Weights of a small GPT-style language model, trained from scratch on English Wikipedia: a variant of Muon for these matrices.
Each number is 128 + 32 x the weight over its row's rms, rounded and kept within 0 to 255. Layers, rows and columns count from 0. The size above them is the row's rms in percent of the matrix's.

# layer 2 MLP down (transposed), 256x64, rms 0.132, rows 133-185, columns 0-63
size [ 96  97 102 113  88  90  91  89 118  91  84 126  91  86  98 111  97  93  93  97 101  86 101 101  96  92  89  81  96  92  97  93  90  96  95  99  99 101 146  93 120  82 117 102  94  80  77 120 108 109 108  88 119]
[[121 113 114 176 124 129 151  35 128 139 163 154 144 102  90  81  70 116 159 158 146 119  84 137 113 144 148 105 132 190 126  89 105 129 139 140 102 126  74 162 197 140 163 130 116 158 140 108 148 154 124 174 202  63  82  78 115 138 124 145 141 148 116 116]
 [160 121  96 149 131 130 103 117 172 143 135 156 123  92 131 117 133 154 123 107 157 143 121  77 164  75 101 174 141 126 141 142 138 165 117  49 158 132  84 188  72 145  99 104 196  86  93 105 158 133 150 138 106  95 171 157  82 136 104 174  98 115 207 118]
 [122 133 114 104 175 118 117 160 130 150 133 117 137 172 104 179 136  78  78 126 175 149 142 124 139 122 141 147 207 140 103 148 111  93  93 157  46 117 123 124 177 140 128 142 140 124 145 126 169 118  90 176  47 136  65  83 112 158 166 165 105 118 132  73]
 [155 111  88 129 103 109 136 114  75 152 135 168 181 128 195  79  86  97 160 170 149 103 112 161 118 122 162 157 135 115 151 159 185  93  36  81  96 128 129  98 153 152  88 136  67 120 104 146 129 127  83 123 115 110 162 134 125 163 158 125 185 121 160 141]
 [109  80 140 134 156 109 111 111  61 131 114  99 163 166 177 140 130 129  92 123 141 137 120 114  98 119 110 109 141 101 170 122 160 181 116 149  91 183 137 151 119 119  42 146 162 130 188 114 126  94 127 133  85 191 100 153 182 163 141  78  81  74 159 155]
 [114 124 128 141 110  87 120 153 152 155 142 124  93 175  48 134 184 143 154 155 138 201 101  83 131 104 179 107 143 146 139 121 192  79 130 126 108 192 122 132 130 130  80 122 170 127 155 118 136 162 150 140 144  77 111 107 153  97 122  93  98  96  42 111]
 [163 122  96  98 157 135 111 179 128  33 127  87 156  98 128 110 149  95 127 140 127 108 117 102 154 173 171 184 159 103 136  93  60  59 153 137 166 139 116  86 140 131 104 124 133 126 106  93 135 113 170 115 157 113 109 155 103 172 115 128 141 212 150 169]
 [181 139 146 140  44  86 144  43 153 147 111  68 157 118 154 139  99 128  80 100 113 102 121 152  84 135 144  98 122 101 148 120 113 129 137 140 106 105 136 150 150 193 113 162 122 170 127 156 131 129 156 122  79  88 130 156 145 132 181 138 107 192  63 163]
 [125  94  90 133 127 119 203 166  98 169 115 109  96 130 106 114 114 145 180 154 158 123 117 112 174 101 144 112 130  93 120 101 193 143 169 169 139 109 101 100 105 127  95 161 106 115 122 129 143 122  96  89 129 112 107  60  99  68 119 194 188 129 200 164]
 [142  73 146 139 128 148 134 172 131 126 161 106 104 116 160  76 143 206  87 118  80 214 116 163 129 156 153 158 128 143 153 134 109  80 101  81 138  95  75 165 126  81  82 178 105 103 104 162 109  91 118 123 159 108 103 182  88 140 138 146 107 153 123 150]
 [ 73 100 163 172 149  78 153 116  94 139 214  88  96 143 184 120  80 122 147 133 151 167 136 127 109 168  82 189 131 152  97 123 153  99  91  98 143 118  96 122 142 164  91 126 116 104 166 125  93 159 106 156  61  85 143 186 147 107 101 136 132 135 135 155]
 [ 99 113  87 118 109 165  97  52 109 157  97 114 128 151 155  78 105 148 179 155 163 117 131  80 131 187 163 199 118  58 171 121 136 114  83 133 129 163 130 144 148 133 122 175  91 149 165 161 119 127  77 133 137 191 121 119 101  66 116 135 114 143 153 113]
 [ 63 108 144  98 174 132 151 126 123 162 176 174 123 132 103 147 121  83  79 141  86 151 118 179 138  91 157 131  96 134 105 159 141 147 109 127 137  89 194 109 118 127 181 155 115 165  42  74 147 154 125 138 144 138  56 170  89 126 135 115 161 154 109 100]
 [104  80 113 122 149 135 125 127 113  88 162  98  98 153 141 105  89 137  90 154 139 120 122 161 112 123 169 150 112 140 111 167 188 164 140 128 172 102  96 176 228 128 125 147  51  97 114 109  90 155 113 163 157 133 174 117 114  86  95  82 109 161 193 126]
 [205 112 168 130 124 110 203 105  88 121 127 119 103 132 182 124 137 188 151  96  89  78  91 150 159  87 178 106 144 142 103 130 107 123 176 114 145  44  94 117  85 153 156 136 122 154 121 155 117  83 120  74 129 154 139 151 135  76 111 122 145 165 154 139]
 [ 87 168 188 112 140 142 159 106 157 163  70 169  92 147 157 151  94 178 172 114 114  85 167 123 101 121 110 129 123 104  72 109 158 171 121  97 147 126 168  81 132 115 150 132 178 116 146  76 109 140 116  77 132  99 145 128 159 107 124 124  53  96 196 152]
 [ 97 151 129 122 110 148 140 166 117 164 109 137 149 143 163 158 140 112 116 135 120  80 166 144 203 165  89 158 120 127 136  88 102 148 127 134  96 100  82 109 235  96 149 124 173 143 129 131 159 108 153 122  80 141 128 113 111 120  84 130 144  81 109  24]
 [113 143 200 179 147 137 132  99 137 147 170  98  90 131 121 113 168 176 144 116 195  64  71 159 120 101  84 114 152 129 143 147 150 112  98 103 101 105 138 127 104 112  94  78 137 148 123 122 116 135  75  44 133 187 124 136 130 168 127 128 119 100 179 181]
 [140 134 108 150  96 164 143 158 123 103 115 120 192 152 150  92 153 112  99  91 126 136 161  91 159 183 138 162 131 112  85 109 128 147  69 136  66 119  93 130 160 107 133 157  87 192 163 140 126 162 129 139  97 154 101  55 210 139  84 130 137  84 163 100]
 [104 136 120 149 162 129 114 111 158 156 146 142 145 165  60 168  73  84 120  60 110 112 173 120 222 131 200 148 119 113 175 109 133  73 104 106 132 145 156  78 108 166  98 130 141 125 100 117 139 147 133 129 165 144  91 158 179  78 136 100 119 103 112 118]
 [120 120 141  86  92 181 122 130 118 155 143 131 132 144  92 121  88 151 105 140 111 126 132 102 190 180 106 151 208 173 114 152 108 119 123 133 179 103 157 216  86 126 138 137 100 120  66 158  62 134  75 123 139 179  94 122 133 137 150  65 132 116 112 110]
 [ 72 122 133 103 110 140 118 137  89 145 139  87 106  97 100 110 149 213 177 158 113 144 114  99 156 113 153 130 158 191 150 122 118  81 137 123  48 141  98 150  94 128 112 144 154 133 133 189 124 122 151 130 105 134  81 131 117 193 166 130  40 155 153 153]
 [137  78 105  85 113 121 125 143 140 166 148 181 115 156 156 114 100 121 120  91 122 157 172 174 164 101 126 112 108 130 109 106 159 138  97 190 148  61 111 125 195 154 129 127 144 161 115 113  56 165  98 152 116 164 124 181 183  89 125 131  92  81 135  62]
 [103 126 136  62 135  95 185 144 124 136 109 146 100  77  56 153 173 116 140 154 141 108 109 109 186  93 112 145 111 127  90  71 120  83 153 169 107 163 169 140 142 150 154 139 130 134 108 108 164 156 170 124 122 184 154 151 184 140 122 116  71  55 128  95]
 [112 138 155 115 163 123  96  86  87 106 151 205 114 147 163 153  82 116 127  80 159  96 177 130 148 101 154 125 155 122 147 135 120 128 158 143  84 164 140 132 122 125 123 144  77  82  98 101  89 190 176 165  74 171 137 100 129  66 180 109 135 144 154  67]
 [110 112 171 127  81  91 127 130  64  93 132 137  69 144 117  90 170 115 163 156 115 146 106 103 125 146 112  97 130 150  88 116 160 119 179 167  49 115 168  89 141 120  90 156 142 153 200 143 121 154 121 110 133 152  85 159 145 175 157 116 132  57 174 157]
 [113  84 144 178 163 131 214 132 153  74 122 131 133 119 145 145 136 127 165 190  83 124 106 116 102  62 118 134 129 100 183 160 129 134 139 139 168 132 152 145 115  55 133 173 112 106 101 101 118  86 140  95 136 114 117  75 119 182 116 177 104  99 183  95]
 [ 93 121 126 160 130 162  97  93 143 124 176 131 185  93 196 131 171 140 110  79 155 137 175 118 154 147  78 127 120  85 132 165  82 122 140 110 178  96  93 143 151 113 161 119 182  85  93 134 209 139 132  62 113  93 106 137 103 107 120 139 152 102 159  88]
 [129  82 194 169  96 122 102 125 129 173 144 136  63  43 210 115 111 165 139 135 112  87 124 105 118 120 148  56 133 139 125 174 162 183 106 120 159 132 134 112 117 202 143 120 109  96 170  91 162 128 129 128 124 135 116 133  99 131 110 137  80 139 104 150]
 [124 125  85 115 174 156 105  58  61 142 148 148 142 114 160 188  96 151 155 141  77 171 139 105 149 128 113 113 140 157 145 129 167 130  72 120 130  99 160 120 131 198 168  82  98 130 124 145 150 112 135 141 159 145 137 146 128 127  85 164 157 119  61  44]
 [142  82 136 112  76 149 150 178 123  91 109 136 125 153  94 167 135 113 134 124 144 100 129 118 149  61 188 136 127 144 135 115 163 116 146 133 109  84 136 160 147 135 155 195  93 144 161 124 150 146  72  79  91  28 141 152  91 139 120 204  97 151 140 124]
 [106 119 131 149 104 120 151 140 142 122  63 156 117 167 102 134 119 113 168  93 205 104 159  73 122  82  88 112 119 172 145 133 171 106 113 113  97 138 144 110 164 112 182 101 154 115 110 129  57 107 147 118 125 135 153 119 130 148 197 152 208  64 136  85]
 [112 119 139  85 171 118 194 140 149 150 147  72 156 212  86 137  89  97 145 139 157 104 164 159 179 119  84 165 124  81 114  94 115 106 141 150  92 123  92 160 186 112  80 113  82 156 148 151 130 110 163 121 114 135 196 159  95 121 133 118 107 111  80 123]
 [117 131  90 138 130 157 223 154 120 124 136  25 110 141 145 135 148 150  77 145 161 137 191 143 100  81 115 163 125 117 140 147 113 138 113 140 104 196 111  65 145 122  98 101 156 146 143  96 116 107 100 101 119 118 145 166  69 138 132  87 117 179 146 153]
 [ 74 183 136 164 150 102 109 134 126 153 127 120 121 167  71 139 121 116  76 115  68 137 176  94 111 164 125 149 174 114 167 137 120  61 191 169 100 196 146 133 135 122 124 155 119 176 107 156 104  97 104 123  99 123  87 138 169 132 162 107 102  64 109  89]
 [101 192 145 136 216 141 139  92  83  85 149 111 123 158 128 116 110  97 147 118 125  96 152 161 101 126 123 170 163 156  78 170 139 109  76 121 134 120 130 146 210 151 121 142 126  86 147 126 134 165 119 170  98 163 106 125 144  93 112  46 150  69 135 107]
 [225 120 141  87  75 145 100  92 123  98 180 134 152 108  98 101 124 158 146 169 163 132 103 144 124 168 169  94  85 146 114 136 103 148 156 128 108 123 149 157 140 149  76  80  68 170 101  89  81 125 100 105 107  78 159 152 106 164 173 169 137 151 127 126]
 [121 151  53 157 147  73 126 125 144 127 139 166 141 110  90 156 128  93 146 122 142 111 169  71 134  78 106 138 201  84 165 117 114 151  92 100  58 124 160  93 111 120 168 178 156 137 119 133 109  65  99 105 121 137 131 133 180 153 183 150 143 137 185 114]
 [159 135 170 141  49 103 170 178 186 136  95 137 144  89  94 134 157  72 111  85 150 133 113 160 105  64 168  91 149  99 168 164 105 149 110 135 150 107 137 112  96 171 127 142  88 124 114 184  92 110 111 140 126 167  89 110 184 107 183 146 134 139 105 105]
 [144 114 134  90 143 184 128 128 134 122 161 127 100 153 105 136  92 145 147 150 189 143 154 115 182 145 148 143  99 135 122 112 111 117 105  65 151 107 130 150 188 111  27 100  56  74 129  89 163 105 167 132 116 110 115 146 119 128 141  75 190 173 111 108]
 [132 110 153  77 115 134  95 140 115 120 142 128  89 129  90 114 163 160 150 134 121 169 124  35  67 127 126 126 138 159  74 167 144 120 148  96 136 176 137 113  80  95 102 161 168 120 114 103 161 146 127 182 160 114 184 182 132 136  86  75 103 143 146 200]
 [136 172 150 155 136 130  98 118  59 136 131 102 142  93 151  89 112 163 158  95 126 104 143 162 103 164 133 149 104 194 121  92 141 152 149 111 169 155 122 100 135 149 113  85 116 155 116 115 113 144 133 131  80  57 163  98 169  81 154  62  97 222 158 142]
 [160 106 140  99  73 147 156 134 165 128 154 147  88 184  87  99 147 156 128 140 151 145 137  80  93 113 176 151 122 117 115 175 195  65 100  98 137 153 100 142 107  90 109 149 161  71  83 130 195 162 125 132  92 140 129 141 106  91  98 109  81 159 183 141]
 [133  50 165 119  97 119 165 126  96  87 121 115 204 173 149 105 126 118  56 104 141 133  86 149 130 133 121 114 101 141 129 138 168 117 149 126 142  80 152 151 140  58 102 151 127 117 179 161 104 162  51 162 156 149 124 143 147  92 186 134 154  80 124 143]
 [152  94 164  59 103 114 153 144  92 186 192  89  99  62 107 118  82 147 173 143 138  85 181 177 133 155 196 117  99 142 120 144 105 124 109 127 124  87 119 146 173 115 136  88  99 174 123 117 145 153 148 136 142 138  74 117 189 111 164 110 131 109 100 137]
 [113 117 182 134 150 152 116  80 150  97 108 154 155 120 201 137 119 123  68 166  96 110  89 111 151  92  98 144 117  90 139 141 132 141 142 111 111 132  86  72 134 203 145 127 123 108 115 108  88 185  99 129 174 145 156 103 102  45 141 140 172 142 196 138]
 [ 67 189 170  93 160 161 217 145 132 126 147  89 122 109  85 168  98 142 103  96  99 103 125 121 154  78 128 131  85  90 175 145 173 142 137  96  90 121  75 110 141  82  81 134 132 118 170  95 150 125 133 153 151 134 123 177 112 108 151 157 121 133 151 188]
 [105 160 146 127  93 119 140 136  70 114  60 144 135 143 156  92 101 115  74 172  98 152 134 123 126 130 138 133 133 123 139  78 154 139 109 171 125 134 136 148 156 138 166 126  68 133 119 186  77 139 127 111 154 174 134  69 144 141 175 126 160  57  79 218]
 [128 106 113 109  79  95  99 135 134 103 185 217 151 100 176 121 175  85 168 160 143 136 109 130 111 147  81 208  90 167 120  90 177 100 120 138 124 116 153 129 149 135 122  96 128 123 133 129 117 149  55 142  87 103  95 139 153 141 155  62  90 153 131 145]
 [175 119 154 119  80  87 196 138 181 132  56 167 101 146 150 120 153 121  99 147 120 142  75  61 166 150 196  95 148 202 120 112 119 127 102 119 125 145 113 141  99 130  89 163  98 140 147 141 129 191  95 114 125 108 134 110 158 102  71 100 124 114 136 155]
 [131 139 110 106 139 102 126 161 127 128 112 154 111 113 156 174 107 123 124  98  90 136 122 174 141 103 208  95  94  83 199 118 131 202 128 152 102  78 114 145 135 106 178 104 200 129 139 125 109 147  77 131 114 111 157 133 195  60  99 153 125  95 118  90]
 [ 76  97 163 103 169 133 113 179  98 152 164 100  80 136  72 182  96 163 202 127 149 102 139  47 149 126 126 139 168 162 101 138  73 102 111 166 152 111 125 126  77 157  99 110 140 109 179 124 147 120 103 161 122 131 123 160 126  98 118 103  76 139 174 133]
 [174 198 146 140 167 118 184 149 148  98 161 147 103 158 114 186 167  87 112  99  75 107 112 131 170 137 108 166 109 160  86 111 129 106  48 126 112 126 123  38 100 119 158 140 169 147 121 102 128 127 108 125 124 106 161 131 170 117  80 131  75 113 146 145]]
# layer 2 MLP up, 256x64, rms 0.38, rows 134-185, columns 0-63
size [105 106  98  93  98  89  97 114  90  79 113  94  87 113 112  98 100  76 108 102 108  98 113  91  91  96  96  93  89  84  95  90 102  96  94 108 106 119  93 110  88 110  89 105  89  89 124 102 108 122  98  99]
[[138  94 162 168  69 104 113 121 131  87 108 107 123 157 118 114 130 123 127  67 124 161  91 138 127  88 154 144 121  98 125 159 142 129 199 162 130 149 177  63 196 116 134 163 113 159 120 143  41 123 158 107 135 137 114 150 126 114 159  61 196 120 112 167]
 [105 145 163 126 163 107 154 138 143 148 146 137  64 123 107 188 159 107 119 134  76  73  96 134 111  97 128 176 110 117  48 150 133 106 203 164  99 152 183 167  97 117 165  93 148  88 115 108 189 186 103 103  74 114 108 139 153 121 123 118 118 124 136 127]
 [124 136 165 117  97 190 155 164 107 130  85  69 167 146 158 104 118 159 141  88 133 143 144 124  55  62 110  74 124 118 133 108 136 130 130 129 131 137 160 151 111 171 192 201 139 108  69 151 130 138  99 125 118 167 115 147 107 162 175 144  60  93 108 120]
 [ 93 138 141  78  92 124 143 119 150 109 149 101 123 142  67  96 120 152 121 100  73 160 161  94 187 132 115 103 105 124  86 104 137 175 156 143 107  90  91 157 135 113 143 170 108 171 153 197 122 185 138 186 196 136 123 122  88 167  94  85 180 149 133 117]
 [119 102  61  90 105 169 166 125 156  98 123 154 184 157 156  93  91 127 130 158 164 127 105 142 108 194 109  93 101 142  97 138 130 204 123 109 114 137  70  89  96 113 132 117 161 159 107 136  76 121 132 146 178 165  86  98  93 122  90 148 189 119 125 178]
 [126 134 152 146 153 124 101  76 185 109  94  75 122 102 111  84 124 155 177 167 136 149 119 125 119 122 148 161 136 109 167 143  49 109 193  73 178 106 125 122 140 184 142  63 141 105 141  81 113 115  75 185 143 147 122 128  94 148 175 160 129 129 109 100]
 [137 181 110 108  84 198 143  94 110 118 147 142 113 107 130 125 153 175 150  94 151 222 120  43 138 139 174  94 152 137 144 118 111  79 141 104 137  92 154 153 119 153 117 113  94 114 145 173 156 159 141 183 131 103 107 101 138 141 120  99  94  90 173  72]
 [167  74 135 163 135 145 157 108 149 167 126 151  79 101 183 139 111 133 149 250 150 135 121 135 122  85 116  87 106 105 108 161 119 130  86 117 124 107 141 133 113 130  84 137 111 164  96 151 109 123  68 133  80 172 109 147 185 154  88 155 152  87  99 106]
 [149 142 172 122 100 128 172 130 166 156  85  92  78  99 163  94 114 106 147 150 105 108 177 156 110 135 106 181  89  87 114 114  80 191 119 147 145 210 190 131 142 111 120 106 124 128 147  90 109 143 139  72  89 194  77 135 108  96 127 144 155 152 109 142]
 [115 165 172 127 126 130 183  94 145  57 165 108 132 108  92 153  94 120 163 132 109  98 165 111 194  88 137 137 193 127  79 135 102  85 189 132  69 193 111 139 113 156 136  93 133 100 126 172 132 166 147 110 169 119  75 139 129  93 131  98 157 126 147 100]
 [104 178 118 132 132  85 126  78 148 171 102 100 174 151 143 126 109 137 128 115 156 201 125 100  84 131 128 150  95  79 148 169  96 184 123 103  81 153 144 115 147 167 105 163 158 147  64 176 143 179 120  98 152  69  71  95 160 142 164  96 125 134 151 133]
 [134 158  93 121 156 109 122 125 131 149 104 131 110 105  93  90 134  98 133 105 119 113 113 130  97 129 180 133 144  80 102 112 151 108 145 177 163 124 177 199 126  94 104 123 169 100 160  79 133 167 185 129 158 126  88 113 178 173  74 170  66 169  57 160]
 [129 156 164 176 100 120 174 147 135 139 128  97  82  71 148 103  99  97 146 198  97 122 145 126  70 168 163 127 151 115 169 100 117 105 128 130 121 158  72 152  73 132  90  81 140 171 179  36  89 143 124 146 151 181 156 110 125 122 139 133 149 110 131 127]
 [148 105 183  96 112 132 150 117  80 129 147  68 132 147 138 126 141 147 136 174  88 120 131 153 123 121 132  92 138 144 163 127 125  68  63 136 154 175 126 127 117 117  64 164 141 221 154 115 163 167  94 157  90 143 170 106 116 149 176 130  95  57 110  95]
 [179 133 125 180 111 122 128 175 127 127 128 106 103  97  96  93  87 142 149 166 121 138  79 118 132 128 154 172 201 124 161  85 123 105  96 122  97 188 100  98 115  74 140  84 162 154  92 204 161 148 115  74 128 179 104  94  95 114 132 187 140 146 121 131]
 [ 77  59 118 163 136 105 116 107 120 134 108 128 157 123 157  86 111 183 122 108 145 180  87 101 113  74 158 126 179 119 110 162 131 138 212  96 123 145 192  60  97 124  80 108 121 158 130 157 126 106 179 155 146 158 118 156 134 133 147  69 133 127 139 169]
 [ 84 145 137  77 153  78 178 138 112  64  80 120 129 130 145 132 117 120 155 119 155 176 178 140 120 124 118 170  97 110 111  86 206 107 140 142  81 104  69 129 159 133  90 192 138 111  82 163 124 185 123 157 117 136  89 164 122 135 152 161 124  85 164 103]
 [156 114 122 167 135 151 110 130 153 103 116 121 145  85 100 111 156 143 194 169  92 171  68  99 155 178 128 131 137 165 129 117 176 126  85 142  76 164 188  71 116 108 167  90  91 102 119 105 160 105 138  79 124 143  67 142 159 167 136 128  90 178 107  88]
 [105  94 169 100  72 123  92 190 132  92 119 124 120  56 187 133 151 116 129 129 118 168 114 167 105  85 130 131 103 134 127 107 117 119 120 181 114 142 132 124 127  83  93 165 106 169 212  85 123 149 135 100  92 149 150  70 118 200 122 183 153 138 130 109]
 [ 66 122 127 158 149 136 168  60 209  88 126 108 150 187 151 117 131  88 148 154 124 145 154 158  58 166  83  84 103  92 186 149 140 113 153 109 149 110  74 135 131  95 159 158 112  88  99 100 153 137 155 162 122 138 104 184 107 137 145 112 107 133 101 143]
 [115  98  85 164  71 182 113 114 164 120 159  94 182 136 162 133 178 150 126 135  92 106 147 196  88 139 112 159 106 119  90 172  50 172 149  96  95 118 159  96 141 127 100 114 173 155 121  85 116 111  97 124 180 121 167 111 103 126  73 152  95 135 145 121]
 [180 137  81 169 117 107 131 130 131  98  90 184 108  84  63 152 144 155 103 111 118 123 172 200 131 129 163 132 106  81  53 160 116 131 128 127 115 107 129 127  94 104 136 102  82 105 112 133 104 173 147 155  89 152 130 115 195 151 164  90 179 182 146 130]
 [151 168  79 143 161 195 123  80 101 105 122 149 163 136 146 190 140 133 155  62 133 165 128 137 137 109  75 142 129 110 134  98 102 129  66 103 137 124 123 103 149  11 131  90 152 152 140 168  91 135 154 138 152 130 135  87 121 125 147 120 127 129 143 195]
 [129 159 137  99 143 145 118 127 133  97  70  50 165 165 161 151 127 148 135 160  94  98 205 139  83 129  98 137 146 104 121 162 147 120 128 155  67 106  97 141 155 169 176 167 159 123  82 166 135 120  82 113 177 106 114 125 122 134  86 125  92  88 108 203]
 [128 186 127 161 181  84 153 136 108 162 103  98 137  86 136 122  93 131 137 147 149 190  92 152 136 109 145 148 152  93 152 105 166  79 123 146  92 145  93 152  99 134 162 111 100  41  70 141 162 147 139 143 107 140  40 148 153 176 123 110 125  83 158 119]
 [150 147 167  31 141 141  73 110 125 156  79 170 133 221 158 128  84 116 143 115 102 110 100 130 106 121  98 149 117 142 122 136 150  80 122  70 150 121 125 135 113 172  68 142 176 120 139 169 186 146 126 172 112 114 143 153 144 117 139  96  99 107 141 174]
 [202 152 210  96 146 152 142 151 166 114  86 124 106 116 112 121 105 131 110  97 103 142  69 117 100  94 103 175 148 152 157 110 130 144 137 109 139  82 176  76 176  85 163  97 160 147 149 111 131 137 176 107  71 101  83 160 184 133 140  80 138 147 125 121]
 [114 166 168  72  78 115 112 116 134 130 148  97 116 112  97  83 113 145 140 109 125 149 204 137 119 124 131 152 132  60  83 107 182 170 157 103 123 100 114 152 118  95 138 147 111 120 202 124 156 132 181 164 118 151  72  79 109 148 193 150  74 160 128 112]
 [ 80 100 147 125 158 127 179  86 129 162  99 121 121 146  94 164 161 112 154 126  94  96 151 124 143 164 125  76 127 124 132  78 101  85 168  67 120 216 109  67 161 115  90 107  90 110 112 142 160 207 151 109 140 147 159 139 160 174 140 162 147 113 122 144]
 [ 78 153  55 155 143 143 147 152 128 112 130 160 157 107 106 122 101 155 142 109  85 135 134 173 169 132 105 130  97  72 161 100 110 126 171  99 129 114 172 148  93  90  70 100 149 112 179 124  63 132  72 158 106 179 100 182  89  96 173 136 145 170 140 137]
 [160  65 133 147 118 116 159  98 132 101  95 112  67 123 102 172 186 127  81 127 129  82 138 163 118 110 158 140 124  84  77 155 114 151 162  75 147 154 132 163  66  72 146 128 168 157  75 120 174 153  73 146 147 129 126 142 165 147  70 119 157 122 163 140]
 [186 115 129 114 119 149 167 191  51 106 129 103 112 170 149 161  92 143 172 148 150 154 114  98 149 122 103 114 134 127 140 107 131 135  86 160  68  51 145  63  84 122 112 174  90  70 138 100 126 110 109 124 171 121 120 131 195 123 152 154 166 140 134 142]
 [127 112 161 144  69 143 130 140 159 107  65 104 131 150 188 117 171  69 151 118 111 138 167 114 160 210 112 119 155  94 110 104 125 125 107 176 120 107 169 162 115 110  80 167 141  74 167  80 167 166 139 104 137  79  90 118 172 148 166 114 116 138  88 128]
 [125  86 115  87  81 141 113 153  98 171 174 158 159  97 179 117  84 145 150 120 102 107  92 111 111 106  97 117  59 112 125  77 176 142 127 137 137 129 183 121 152 108 111 124 172 205 108 117 166 203 141 171 151 134 139 127 117 134  72 105 158 166 108  92]
 [ 96 122  98 116 116 137 139 129 164 117 135  78 127 190 156 112  97 169 161 148 123  87 108 157 138  95 140 114  74 119 126 131 166 157 116 150 136 118 110 119 134  70 194 146  89 105 127  60 188 169 138 193  66 119  63 110 127 149 141 129  94 183 125 169]
 [150  80 125 122 159 118 113  68 162 155 132  94  86 106 157 127 133 144 172 148 159 157 134 155 108 132 142 134 169 142 123 156 127 125 179 132 106 117 157 152 129 115  96  58 185 138 134  43  51  77 133  89  86 164  83 156 155 139 153 134  91 146 103 172]
 [138 184 166 125 126 153  76 133 162 119 125 110 103 138 113 146 112 170 173 117 116 140 161 141 117 150 103 132 190 140 173 122 128 202 157 141 150 161 157  48  84 119  51  94  56 127 107 151 144 126  92 132 134 133 114  99  88 105 126 141 101 118 167  65]
 [125 178 150 102  89  83 121 119 166 105  87 163 118 142 130 122 188 180 142  90 116 159 146 112 123  75 173 136 104 111  78 117 184 129 165  93 148 133 136 175 120 132  79 145  54 120 131  80  93  82  83 171 170 154 132 164 135 151 136 104 135 100 150  80]
 [138 143  31 110 141  73 148 158 130 102 125 118  93 140 141 116  65 156 125 155 117  97 114 170 181 152 122 120  99 105 108  75  90 130 158 122 151 134 155  93 139 123 117 109 110 173 134 112 107 158  97 122 119 117 103 157 170  87 110 176 197 181 120 204]
 [128 115 172 170 126 100 153 165 174  89  98 112  97 210 174  58 139 169  57 118 137 165 120  89 110  90 151 125 118  87 125 147  82 111 118  73 136 144 135 142 120 169 166 169  70 122 150 111 120 145 131 158 160 118 123 112 161 154 155 145  94 144  97  85]
 [150 100 173 119  82 105 146 126 159 144 120 144 108 120  90 143 163 144 128 171 121  93 125 115 163 106 101  87  92 164  76 200 140 131 108 146 131 124  96 170  89 145  79 174 154 149 172 127 113 181 167  95 147 122  66 168 130 168  90  66  95  96  80 122]
 [137 149  30  84 122 141 163 139 163 109 109 123 122  99 111 177 102 145 216 129 134 114 139 164  91 160  95  78 114 147  81 122 156 140 157 141  97 137  85 121 138 110  99 166 186 145 130 100 102 106 199 122 103 123 108 121 104 152 151 121  96 173 144 180]
 [187  92 183 119  90 144 110 118  77 115 152 139 161  57 131 138 115 157 155 139 123 107  82 183  80 179 175  92 114 194 132 150 116 108 144 129 111 108 147 156 112  74  76 113 112 131 139 181 132 196  92 132 138 124 114 112 143 130 173 135 112 104 122  71]
 [133 120  83 167 102 135  65 127 174 113  94 138 152 175 162  92 105 155 103  74 123 139  91 131 184 146  31 129 117 118 111 134 145 144 120 139 165 170 185 113  78 124 120 151 172 116 125 156 100  52 145 101 149 115 145 119 117 124  70 173 107 138 150 143]
 [141  98 106 115  78 136 142 154  98  71 130 112 101 171  86 135 167 155 126 155 136 179  97 162 117 144 165 132 154 126 100 194 117 149 129 113 179  91 127 102 154  87 158  88 112 119  88 148 143  98 108 141  89 166  93 192 175 133  59 107 138 178 126  70]
 [131  96 137 164  99 130 140 168  94  89 158 126 103  90 120 140 173 177 125 165 141  84 133 176  96 137  93 125 171 114  96 235  78 125 129 123 133 181 146 128 125 139  80 100 107 160 119  75 131 161  96  63 139 140 171 144 182  94 146 123 109 146 114 111]
 [154 117 122 109 134 134 141  94 149  96 171 130 118 104 151 151 126  97  95 145  70  72 104 143  80 106  94 166 103  69 138 149 136 133 135 115 184 125  80 160 178 115 138 165 132 146  89 177 172 156  83 160 107 141 165 148 135 138  86 180 137  49  69 156]
 [126 142 141 106  66 115 171  43 127 122 183 136 169 113 134 128 153 180 159 171 112 146  97 105 161 237 114 160 127 155 123 103 146  91 120 131 148 101 113 116 146 125 148 123 118 143 114 127  68 141  80 120 117  96  93 141  96 152 179 102 145 168  80 105]
 [132 251 103 122 116 180 109 174 140  88 126  64 138 136 128 101 161 172  92 134 138 126 143 124 135 117 102 120 103 113 147 111  96 123 145 137 110 110 145 154 111 151 140 132  98  62 118 111 131 103 107 116 214 118 130  90 170 154  88 150 155 106 183 172]
 [154 130 114 111 110 129  97 129  75  69 117 139 129 111 104 198 136 130 143  93  84 171 129 190  69 152 138 148 121 154  96 156  86 122 177 126 111 109 143  63 141 159 130 150 117 132 102 133 136 126 162  59 121 130 130 182 152 116 151  97 220 112  92  91]
 [138 137 128 112 118 135 113 127 137 106 141 216 178 130 172 135 172 129 156 124 176 103 162 143  69 130 105 128  53  70 147 135 118 167  71 110  88 182 125 124  87 123  91 127 129 160  97 117 134 190 161 155  81 101 170 106 131 100 131 100 175  94 116 141]
 [168 203  44  90 131 110 142 133 101 123 146 187 172 155 133 160 119 150 189  94 121  95 127 103  97 131  91 131  81 110 146 133  97 169  84 174 100 143  83 125  91 136 129  89 137 123 112 137 139 181 138 101 180 135 137 181 121 125 105 172 112  82 110 154]]